python train.py --num_hidden_layers=8 --norm_eps=1e-06 --tie_word_embeddings=true --parallel_block=true --init="trunc" --init_std_up=0.0267 --lr_mult_down=2.0 --lr_head=0.00445 --final_lr_fraction=0.0 --max_seq_len=1024
Each number is 128 + 32 x the weight over its row's rms, rounded and kept within 0 to 255. Layers, rows and columns count from 0. The size above them is the row's rms in percent of the matrix's.

# layer 2 MLP up, 4096x1024, rms 0.044, rows 190-202, columns 384-511
size [109  97  96 101  99 104 114  97  97 100  97  95 106]
[[173 175 116 163 124  65 142 115 103 124 107 167 193 184  95 142 151 125 197 164 112 102 181 185 100 130 107 109 137 105 145 157 153 187 133 120 120 161 107  67 160 167 125  93 158 158 151 111 155 132 121 105 122 215 112 125 147 115 132 126 106 200 186 142 150 121 129 126 128 120 141  81 157 100 126  91 112 161 112 200 158 163 107 123  89  77 124 153  80  78 100 111 113 116  76 172 161 131 116 142 138 182 175 120  65 149 140 126 154  69 138 145 128 107  32 118 185 152 157 117 125 181 184 150 103 113 120 120]
 [187 140  89 103 133 146  65 109  89 124  61 128 207 163 136 122 153 171 136 122 119 104 150 134 131 136 129 154 118 112 146  91 139 129 118 188 162 131 106  96  76 150  67 197  57  86 120 179 120 158  96 110 141 142 209 136 151 107 118 103  59 113 109 147 125 120  87 130 120 139  90 121 123 103 157 122 148 149 166  98 106 173 193 157 161 184 137 122  89 126 135 135  89  72 172 139 138 187  59 126 152  85 178 178  79 104  99 153 183 116 126 101 152 145 136 176 173 226  74 158 140 148 218  88 157 138 177  52]
 [173  66 104 104  93 128 122  92 165 170 100 144 113 162 130 113 151 150 118 135 148 157 101 110 166  70 108 112 165 142 126 104 109  77 164 176  93 165 190  81 154 149 111 160 136  83 130 135  70  72 131 173 130 168  95 186 126 158 173  71 106 187 131 180 132  41 149  93 111 152 168  74 158 134 110 130 197 133 106 210 128  71 112 179 132 124 165 110 106 127 155 153 126  89 121  56 139 160 149 122  94 105 147 118  74  85 147 153  64  95 132  95 100 107 185 106  63 105 135 131 169 198 136 123 167 138 143  66]
 [113  95  91 150 125 132 137 123  97 142 146 140 123 106 128 141 160 108 166 133 121 120 206  89 176 175  81 121  64 134 149 204 147 119 137 104 132 129 136 125 146  69 111 122  88 166 181 151 153 143 126  63 124 123 144 129 102 148 141 114  99 122 159 188 137 105 105 170 182  75  94 164 115 140 102 132  82  72 128 213 121  78  83 158 179 118  98  86  97 185  71 151 159 126  95 129 166  85 149  93  91  95 104 129 120 143 132 119  92 160 131  59  98 195 165 115  98 155 159  96 169 146 142 174 164 114 124 129]
 [ 94 167 149  71 155 157 151 149  97 150  67 141  85 106 101 132 101 180 123 106 120 127 124 140 149 102  78 108  82  91 100 141 137 139 130 136 117  94 153  92 174  99 154 117 155  33  97 206 137 190 148 111 124 154 154 136 128  88 143 119 128 105 164 121 134 172 179 127 164 165 128 106  98 111 102 112 120 136  82  78 194 140 117 164  96 118 137  94 134 143 195  91 110  82 143 110 118 146 153 134 118 108 179 156 127 131 148 174 168 169 103 159 153 150  86 156 136  94 139 109 204  97 140 102  91  53 102 158]
 [152 130 182 140  83  71 135  59  89  73 131 175 121 124 132 114 185 126 102 112 135 160 105 144 127 179 127 186 102 134 135 151 123 100 167 100  98  99 114 108 111 105  79 158 118 122 147 160 117  86  94  98  67 160 130 156  82 117 134 139  81 105 126  96 142 100 122 145 168  79  93 132 121  79 117  87 145 130 136 141 129 126 141 152 128 119  97 146 118 120 160  98 153  92 159 170 133  99 141 101  75 170 116 107  86 161  96  66 121  95  86 130 122 151 127 150 139 180 148 114 111 158 115 136 108  67 150 113]
 [116 135 135 139  88  98 126 149  92 130 139 154 142 154 146 116 152 135 134 132  84 131  98 190 180  76 120 111 151 135 138 121 128  97  85 157 133 102 120 108 186 113 125 117 124 134  79 102  79 134 190 185  89 112  80  82 122 100 128 165  74 130 131 162 158 134 156  99 132 107  89  57 108 164 106 104  90 123 120 143 138  84 162  94  42 152 120 130 117 154 143 173 163 104 114 117 119 157 118 105 100 161 230 130 160 133 153 162 112 156 175  96 172 110  90 136  83 119 130 185 112 179 118 165 150 182  87 120]
 [183  95  81 132 164 181 125 110 136 137 160 115 152 106 149 115 106  55 118 175 130 107 138 120 106 122 150 144 128 151  96 119 123 112 171 111 128 102 118 125 122 127 184 115 145 118 161 137 105 152 135  98 153 113 128 147 182 108 120  89 147 144 173  97 165 143  85 152 134  75 100 108 125 149 157  63  95 134  84 115  96 169  95 170 137 103 137 140  88 153 176  93 123  64 132 167 123 155 119  87 129 185 127 104 109  54 173 157 127 134 115 135 118 205 172 148  95  86  72  77 164 131 113 112 135 159  96 176]
 [127 207 111 180 107 146  88 102 159 178 112 113 125 140 194 125  92 101 196 147 149 194 137 150 125 108 165  96 141  85  84  57 156  94 137  86  86  99  71 153 120  77 144 177 124 135 122 143 119 133 139 133 138 134 141 140  99 185 163  89 131 171 122  85 125 118 185 147 110 105 100 127 144 113 143 175 147 119 135 141 114  72 107 139 108 123 121 109 134 104  35 146 104 164 116 183 162 159 151 178 131  94 171 174 121 144 223  98 166  88 165  99  76  91 121 162 152 130 138 103  93 145 126 162 134 124 175 124]
 [116 185 175 101 140 178 165 118 120 108  64 195 134 143 122 116 130 137  48 132  63 160 158 101 147 121 173  81 148 112 111 129 118 113 151 170 169 128 102 186 161 106  96 160 119 113  99 100  50 161 141  85 131 140  89 133 111  95  89 154 107  96 143  88 101 132 165 101 151 112 134 152 168  94 123 144 143  46 155  78 110 125 171 137  90 122  75 149 109 103 112 175 113  96 204 182 102 138 110 190  72 160 121  95 137 170  83 133 146 190 119 139 127  69  93 165 102 114  61 115  91 190  81 123 128 199 119 158]
 [ 78 104  91 111 124  78  90 194 106 173 112 194 135 173  95 153 156 160 144 130  84 113 132 110 160 193 132 114 111 121 166 136 107  67  70 145 121 147 139 127 171  91 165 149 139 106 106 137 149 147 111 165 158  90 117  93 138 148 167 156 163 148 121 124 140 185 112  79 133  93 162 126 119 170 188 127 162 109 138 182  80 143 138 181 109 121 164 161 132 158 152  38 122 110 133 126 154 104 125 101 157 127  81 117 105  65 138  99 152 105 160  94 112 149 146 104 180  64 151  88  71  89 127 140 148 134 130 166]
 [113 156  82 104 123 134 145 153 118  73 138 156 139 128 113 124 150 129 103 115 178 149  82 144 135 145 100 123 186 130 169 110  86 101 129  99  63  80 128 113 163 157 154 102 161  69 119  80 126 162 118 114   0 135 147 156 149 151 116 126 164 142 109 138 110 142  88 160 177 188 179 118 153  98 107 129  94  78  99 146 183 124 126 136 148 211  97 163 206 108  91  60 115 128 108  88 159  34 118  74 145 130 115 169 132  97 153 129  73 108 116  99 106 164  55 131 137 120 183 135 126 148 117 139 177 148 122  74]
 [103 124 146 161 187 146 100 136 144  62 151 130 147 147  77 171  90 163  68 133 105 198 127 158 129 167 104  67 136 138 187 148  86 161 183 118 141 143  84 158 144 132 143 116 150 116 120 116  93 148 122 152 126 124 156 190 162  68 122  76 102  56  81  86 118  78  94 135 145 178 126 123  80 167 111 160 153 102 192 159 170 159 162 161 156 150 121 139 115 156 141  70 167 133 132 143 146 169 123 100 179  78 113 108  86 166 145 122 176  93  97 107 118 106 137  94 137 221 145 147 154 109 134 122 101 116 107 122]]
# layer 2 MLP down (transposed), 4096x1024, rms 0.0416, rows 190-201, columns 384-511
size [107  98  98  94 100  99 111  97  94 102  97 100]
[[144 131 114 141 174 163 139 157 142 116  98 153 114 136 143 143 135 186 151 124 185 118 102  83 107 130  63 145 102 117 132 122 153  91 169 172 111  30  90 138 200 127  71 154 164  98 127 157 154 115 159 123 140 131 126  98 101 135 115 104 150 159 150 116  92 129 134  72 108 186 130  56 140 185 104 145 173  38 138 144 106 180 152  99  91 108 117  68 148 141  87  89 108 119 129 118 113 191 164  95 137 127 116 204 147 168 127 172  96 125 126 149 106 145 105 196 126 101 136 133 153 138  63 107 148 122 121 117]
 [113 138 167 133 137 110 160 159 128 102  82 125 133 140 138  71  76 139 159 109 170 114 119 126 124 174  84 130 120  89 121 120 146 163 157 149 104 105 150 107 176 165 124 150 160 172 185  57 182  91 170  98 209 118 115 152 120 101 161 114 123 122 159 104 102 135 157 122 106  91 119 120  77 106 184 122 134 165 170 102 107 135 135 119 126 135 162 101 152 119 139 136  79 121 111  99 123 169 107 102 177 182  99 133 212 143 118 120  84  77 157 128  86 125  92 134 136  90 105  95 122 134 122  71 167 158 146 103]
 [178  80 158 180  67 162 110 206  93 101 169 146 148 163 194 162 151 128 141  98 170 122 162 120 110  99 205 125 102 140 136 102 100 152 137 180 112 159 141  86 105 112 161 145 148 134 138 129 151 135  76 129  82 132 166  77 128 143 129  97 129 105 130 163 108  92 109 146  89 109 130  96 115  88  72 116 121 159 158  90 115 125 170  78 146 143 137 136  80 137 179 198 108 116 137  98 108 153 143 126 141  80 136 134 142 120 144 157 103 108 129 139 139 142 141 111 113 115  39 123 115 137 165 172  83  64 129 137]
 [170 150  80 111 156  65 154 131 157 137 190 137 125 106 163 158  96 191 101  88 137 130 168 172 114 149 163 139 148 125 127  94 192 174 125 216 101  80 164 126 185 119  98 106 151 122 124  65 118 175 155 151 150 135  76 145 125 128 122 104 108  99 142 130 139 139 132  94 132 165 138 137 127 143 194 104 102 147 151 103 118 171 121 134 159 140  58  85 148 160 124 132 171 130 135 125 102 108 104 152  98 154 135 136 156 102 132 125 125  60 115 134  76 101  91 137  88 118  95 133  86 149 165 101 116 132 104 125]
 [129 131 153 115  93 116  95 156  92 157 118 126 122 134 172 181 144 149 118 169 125  85 134 114 120 147  49 171 133 147 176 172 153 170  68  92 132  77  68 183 177 123 133  86 120 103 145 167  89 153 138  85 135 184 124  69 121 155 158 166 153 103  91 148  81 209 100 171 212 163 141  79  97 107 159 107 146 121 161  44 120 199 156 163  66 202 216 117 137  25 115  84 126  97  64 145  71 205 149  93 126 118 153 130 105 103 165 127 156  96 135 138 122 147 137 130 141 158  95 156 127 114 184 156  94  71  60 128]
 [124 174  83 140 136 117 112 100 141 131 178  98  77  95 141 140  93  96 198 163  64  83 124  94 119 106 108 165 102  80 130 104 151 104 117  99 162 106 102  95 156 132 127 118  80 108 144 112 141 133 110  92 134 161  97 114 211 100 138  96 126  99 145 114 111 153 117 135 166 147 121 135  90 128 147 121 112 133 179 130 153 125 100 155 185 119 116  99 138  89  89 144 117 155 118 100  98 137  83 203  91 101 165 126 133  98  95 159 173 120 135 110 228 106  98 140 158 151  83 177 115 110 143  71 147 153  80 125]
 [130 147 107  99 114 157  91  37 131 220 127  92 129 116 114 155 149 139 141 121  95  97 126 163 202  68 133  91  98 151 123 128 145 117  91  97 150 138 190  80 127 113 147 179 135 159 104  47 128 140  97 169 151  84 211 105 129  91 106 107  76 143 153 138 135 202 138 119  95  85 150 119 176 125 137 124 141 127 129 177  83 117 113 132 138 163  94 186 197 116 146 152  59  91 126 103 143 167 136 116  87  78  82  78  97 161 117 127 147 138 145 136 210 100 102 116 166  52  85 100  97 136 120 104 164 166 113 133]
 [191 168 148 129  88 105 119 160 114 141 142  86 100 145 156 112 147 175 125 109 135 229 127 117 150 122 140 135 131 122 145  83 154 115  77 177 110 108 135  99 138 167  77 148 119 123 116  80 152 152 125 175 165 113 102  98 160 118 165 128 138 134 130 157  85 141 133 113 156 144 126 118 153 119 118 139 168 161 119 162 146 116 179  99 170 108 144 151 117 103  72  89 146 133  96 107 151 109  79  74 134 173 108 117  85 138 120 138 125 137 112 169 114 145 147 178 133 156 128 133 106 183  81 175 123 170  38  77]
 [201  86 152 161 143 180 117  96 145 138 118 170 159 100 152 141 147 122  95  99 101 152 126 154 129 151 133 213  63 149 106 137 191 114 119 130 124 194 123  69 100  89 135 110 106 120 135 131 124 117  81  82 163 136 127 105  67 117 101 113  82 154 147 150 130 137  99 145 102 139 174 102 136 197 137   5  91  86 115  94 152  70  78  96 109 178 149 193 143 181 107 149 141 147  77 106 145 165 119  90 132 187 186 154 179 104  68 172 163 129  99  33 114  97 110  93 127 113 191 141 144 161 129  89  96  84 221 162]
 [101 118  89 162 156 108 131 115  69 133 149 153 140 174 122 169 167 201 164 209 153 128 168 111 173 194 171 133 132  97 153 127 162  73 123 140 104 125  95 125  92 131 125 158 127 144 134 133 155 127 170 151 123  93  95 115 115 167 149  81 192  74 138  90 186  73 145 137  64  97 169 130 114 126 148 153 166 136 143 118  99 137 185 121 138  82 163 177 183 134 131 160 161 126 131  80  52 170 154  91 101 109 125 153 135  94 114 176 139 141 119 171  55 142  77 103 157 118  80  76 169 119  71 102 109 168 164 159]
 [169 106  86 152 133 145 168 166 131 105 135 179 126 127  72 100  91 124 130 175 125 150 130 169  97 151 143 194 140 104 147 144 138 167  71 117 166 109 125 147  91 116 120 134 125 148 162 134 129 122 154 115 193 147 108 140 147 119 125 130 173 118 161 100 127  91 106 134 195 108 127 163 146 176 137 161 120 116 130 180 123 118 152 119 117 201  88 100 121 178 122 119 112  76  98  98 123 126 111 132 168 162 171 129 138 178 151  78 108 106 132 102 144  64 101 135  93 110  75 144 157 186 133  81  81 122  68 105]
 [146 116 139  80 137  76 131 168 149 162 131 161 139 165 127  99  98  91  73 108 214 129 153 148 142 138  61  95 208 125 140 138 140 136 134 118 132  86  83 151 104  85 128  93 168 100 167 140 129 119  86 158 162  88 135 115 141 171  53 100 118 176  73 100  89 129 132 149 176 136 164  96  95 140  89 155 171  94  93 119 118 131 164  88 205 168  78 106 201 186 137  69  96 129 137 135 136 106 168 101  75  93 125 107 169 158 175  88 163 159  92 126 156 104 114 147 212 143 151 118 200 133 134 155 129 104 119 111]]